config.toml
n_kv_head = 3
d_mlp = 384
vocab_size = 8192
tie_embeddings = true
init_std_down = 0.0104
lr = 0.00619
weight_decay = 0.1
grad_clip = 1.0
decay_fraction = 1.0
seq_len = 512
Each number is 128 + 24 x the weight over its row's rms, rounded and kept within 0 to 255. Layers, rows and columns count from 0. The size above them is the row's rms in percent of the matrix's.

# layer 9 MLP up, 384x96, rms 0.174, rows 373-383, columns 0-95
size [100  90  88  95 104  86  88  96  94  96 117]
[[151 113 123 130 135 120 133 130 119 173  80 136 116 122 134  97 121 144 132 128  68 162 131 167 143 112 126 136 190 165 115 109 120 127 173 130 111 143  94 109 144 106 108 139 140 135 109 126 117 134 134 121 133 147 153 139 139 123  88 113 138 170 147 112 119 180 168 165 103  88 153  94  93 134 130 123 130  89 110 142 131 155 113 148 145 105 102 120 171 150 158  92 145  73 133 135]
 [159 156 119 115 162 125 169 119 138 127  75 136 121 112 101 131 120  59 121 124 156  97 151 136 150 139 138 122 125 131 113 125 128 151 112 117 121 134 149  89 121 122 114 104 110 163 123 128  79 120  93 152 117 135 128 146 118 123 142 106 183 121 145 162 105 171 100 153 137 113 133 127 117 163 112 171 108 105 132 127 155 123 104 125  76 196 111  94 143  98 120 137 146 101 111  84]
 [135 127 126 132 190 124  91 158 113 138 138 145 157 102 173 147 106 163  82  88 185 144 107  99 143 121 126 131 116 167 130 145 121 111 159 103 100 134  88 104 131 130 136 147 132 135 123 127 139 136 159 133 168  82 175 138 105 105 142 140 162 108 151 153 139 117 152 126 133 108 159 120 140 141 100 111  71 148 136 143 111 124  95 103 150  79 136 128 134  85 102 148 124 135 126 130]
 [128 122 140  77 125 159 107 100 131 114 135 136 133 130 153 156 128 128 127 119 160  82 163 172 152  89 135 154 109 143 133  91 125 156 161 156 140  85 128 130 174 145 115 173  70 123 110 113 124 142 145 109 113 117 100 119  90 115 161 126 112 143 137 119 161 137 117 145 106 144 107 114 134 152 130  97 149 151 147 138 146 139 132 121 172 140 125 154 169 116 132 108 120 128  73  62]
 [104 113 131 146  87 123  75 112 112 171 119 183 123 107 123 191 110 115 137 143 123 134 152 135 117 109 130 164 133 162 129 143  94 130 143 156 120 130 116 110 156 107  94 107 114 114 154  77 101 113 110 101 159 120 112 116 139 143 118 155 161 149 150 130 156 115 126 116 184 121 157 149 127 108 167  99 122 152 120 115 120 111 143 137  88  88 132  90 136 145 143 114 169 108 121 172]
 [126 144 122 129 120 156 118 127 108  98 128 104 114 141 111 123 118 121 130 172 102 142 118 134 113 158  98 149 141 123 135 151 107 146 143 143 166 136 145  87 137 185 177 119 147 115 135 133 108 105 114  89 188 129  93 159 144 152 109 146 116 124 137  78 113  77 100 128 162 149 152 143 103  90 102 135 122 120 113 133  83 120 126 130  84 108 128 100 130 141 145 132 186 162 103 165]
 [138 158  96 124 134 142  82 100 139  97 133 148 148 163 122 156  83 102 127 167 122 123 123 110 125 125 146 112 137 120 163 143 145 127 106 157 126 116 138 142 121 130 143 106 120  77 136 154 156 103 122  87 119  93 142 106 123 120 132 142 131  81 105 121 162 119 128 107 133 141 154 155 149 153 197 103 135 137  83  91  89 124 188 111 113 111 111 112  98 110 162 115 110  82 118 118]
 [132 144  91 104 139 144  85 104 130 110 171 131 129 128 124  97 100 120  99 161 175 140 152 131 124 137 139 111  87  98 172 119 152  90 158 127 121 136 143 135 130 189 138  79  85 145 156 125 147 129  84 141 113  97  83 157 133  88  95 138 129 109 128 110 170 115 115 126 129 142 103 131 191 153 130 134 109 114 144 124 107 123 138 149 127 158 120  93 143  95 136 142 122 111 145 121]
 [138 105 115 154 105 174 112 150 170 128  72 114 130 128 136 106 154 118 121 188 152 139 100 148 117 114 129 108 104  94 135 214 148 135 132  96 150 128 144 135 114  80 164 112 112 101 116 115 118 131 125 117 148 120 166 141  93 123 109 112 145 149 113 126 146 119 167 141 141 106 122 131 116 172 134 147 127  96 101 108 147  96 139 162 128 109 139 116 119  94 186 131 124 152 119 123]
 [134 107 128 127 137 128 137  83 157 130 138 119 162 157 134 160 131 140 135 159 153 142  99 166 187 156 124 100 144 152  95 188 161 110 145 149 125 134 123 132 120 103 106 131 167  97 168 151  84 115 153 117 138 102 107 103 119 109 133 160 113 158 114 152 138  96 117 113 126 104 106 121 108 160 150 130 130 134 110 186 176 158 129  96 134 108 130 119 104 139 140  99 134 145 129  77]
 [154 108 162 159 125 130 123 123 117  98 169 148 137 117 153 163 118 141 117 136 141 173 113  96 148 128 121 146 174 129 109 149 139 107 175 142 138 117 127 121  75 118 118 126  73 107 131 164 144 106 150 126 125 122 129 115  73 110 126 179 131 155 113  89 149 125 136  90 120 112  98 146 123 141 171  83  88 120 109 116 128 134 136 125  98 160 149 114 105 147 168 117  75 110 116 122]]
# layer 9 MLP down (transposed), 384x96, rms 0.182, rows 373-383, columns 0-95
size [102  91  86  82  88  81  91  86 102  85 123]
[[137 147 107 128 143 145 106 145 149  95 113 123 117 147 162 120 183 146 117 116 147 141 165  90 143 139 121 100 140 108 140 111 140 127 126 124 111 103 112 144 108 190 153 163 174 102 121  65 141  98 121 106 145 165 104 118 119 146 154  99 151  93 134 124 122 117 133 139 149  98 106 179 109 117  96 134 106 117 169 139 133 116 133 163  77 140  86 133 134 144 154  82 124 105 131 139]
 [166 139 127 107  94  89 138 110 135 149 114 107  99 109 132 157 182  70 180 110 128 148 119 130 129 122 144  84 135 131 125 139 118 112 140 143  81 128 123 150 153 134 170 115 112 119 138 131 133 117 156 130  93 125  84  96 176  94 117 147 125  88 143 102 117  76 122 117  85 126 152 136 106 106 132 122  89 109 158 140 140 108 149 161 128 153 118  88 114 129 137 123  88 150 138 113]
 [132 140 104  91 126  80 141 116 143 119 102 107 118 155 112 135 122 115 144  66 134 163  96 129 135 146 108  93 150 105 143  74 132 118 139  92 106 131 155 124 155 107 114 124 133 146 156 122 117 144 126 205 152  97 133 117 121 130 116 175 116 115 134 158 117 138 112 202 113 115 117 130 138 116  85 162 138 111 120 135  95 152 104 142  97  93 166 137 148 118 112 145 125 113 113 112]
 [129 143 111 136 117 155 132 116 110 150 130 125 109 125  82 143 155 158 104 124 177 160 137  97 113 124 114 157 163  94 105 105 193 124 151 129 128  98 132  87 127 135 158 125 188 125 149 120 115 141 127 165 104 125 140 155 139 127 106  83  99 125 129 125 162 105 124 119 134 144 164 113 100 154 136 116 107 111 135 128 162 160 147 135 137 119 149 116 193  55 148 137 139 136 133 122]
 [158 133 123 141 101 164 157 168 173 109 104 155 123 153 141 118 119 160 140  95 129 121  89 127 130 171 138  95 130 128 130  82 106 128 129 103 141 193 153 142 140 139 165 138 118 124 105 139 129 143 125 132 125 165 126  83 175 129 129 166 188  98 144 142 166 132 160 129 126 137  97 136 146 144 128 192 139 113 149 117 134 106 117 136 173 107 154 142 130 127 143 130 105 109 147 112]
 [151 138 167 137  93 120  93 138  92 136 137  94 115 129 128 154  83 126 119 170 177 162 121 119 120 152 150 104 115 129 117  86 143 135 129 123 159 112 134 118 123 136 105 137 144 139 153 115 147 175 108  74  97 134 106 122 158 154 129 116 145 153 113 130 132 166 152 138 130 149 101 114 135 140 162 123 155 129 162 118 178 135 100  94 169 109 126 162 136 121  97  68 107 111  85 140]
 [ 88 133 107 145 102 144 124 135 135 130 161 107 119  91 139 121 165 103 100 173 139 115 118 142 146 118 112 123 165 170 151 124 199 110 109 152  78 146  94 124 138 117 126 110 125 155  93 132 169 122  91 102 113 122 115 138 102 114 133 147 136 196 146 140 125 118 157 119 110 121 109 117 111  88  97 116  93 142 117 115 144 118 137 139 146 167 125  68 109 136 152 140 113 141 146  99]
 [ 81 124 171 185 134 111 153 105 163 168 139 158 111 121 123 140 156 135 149 105 189 115 118 143 110 121 135 155 165 137 135 166 117 139  71 139  97 118 111 103 118 134 128 115 134 137 116 142 116 128 122 132 131 134 157 110 103 150 130  95 104 140 169 120 138 120 163  88 125 144 149 157 132 104 115 150 110  92 151 144 129 139 163 100 176  83 160 139 127 123 100 120 141 120  90 160]
 [122 137 137 118 114 150 120 171  67 124 129  85 125 134 148 101  97 135  95 156 143 127 146  98 111 182  97 140 156 132 101 160 143 112 116 112 141  96 110 133 135 149 130 137 182 172 153 135 127 126 141 161 112 131 149 166 135  96 115 131  96 165 147 142 153 149  61 140 126 124 150 107 110 135 131 162 143 120 131 115 137 107 158 141  96 134  96 140 146 145 121  89 167  91 103 134]
 [103 151 163 124 140 145 131 127 133 142 129 162 150 117 114 136 102  97 180 108 164 147 178 169 122  88 138 154 116  81 107 104 126 150 117  94 162 132 114 127 123 121 115 133 131 150 133 111 124 110 134  76 104 106 181 135 191 169 122 104 112 111 172 116 124 140 130 108 143 113 177 101 130 125 125 118 120 138 164 138 172 150 132 167 153 120 128 125 140 104 145 156 114 132 119 159]
 [116 160 119 147  85 140 133 132 110 113 133 109 102 157  98 141 114 137 138 132 136 137 156 153  91 130 103 169 137 143 131 117 126  80 117 110 148 125 140 144 163 178 129 166 103 139 146 158 113  95 143 130 126 115 121 153 136 111 129 125 191  92 141 110 110  93 108  89 140 138 130 156 114 101 118 123  69 100 162 199 132 127 118 166 128 131  91 154  86 129 125 158 139 129 131 105]]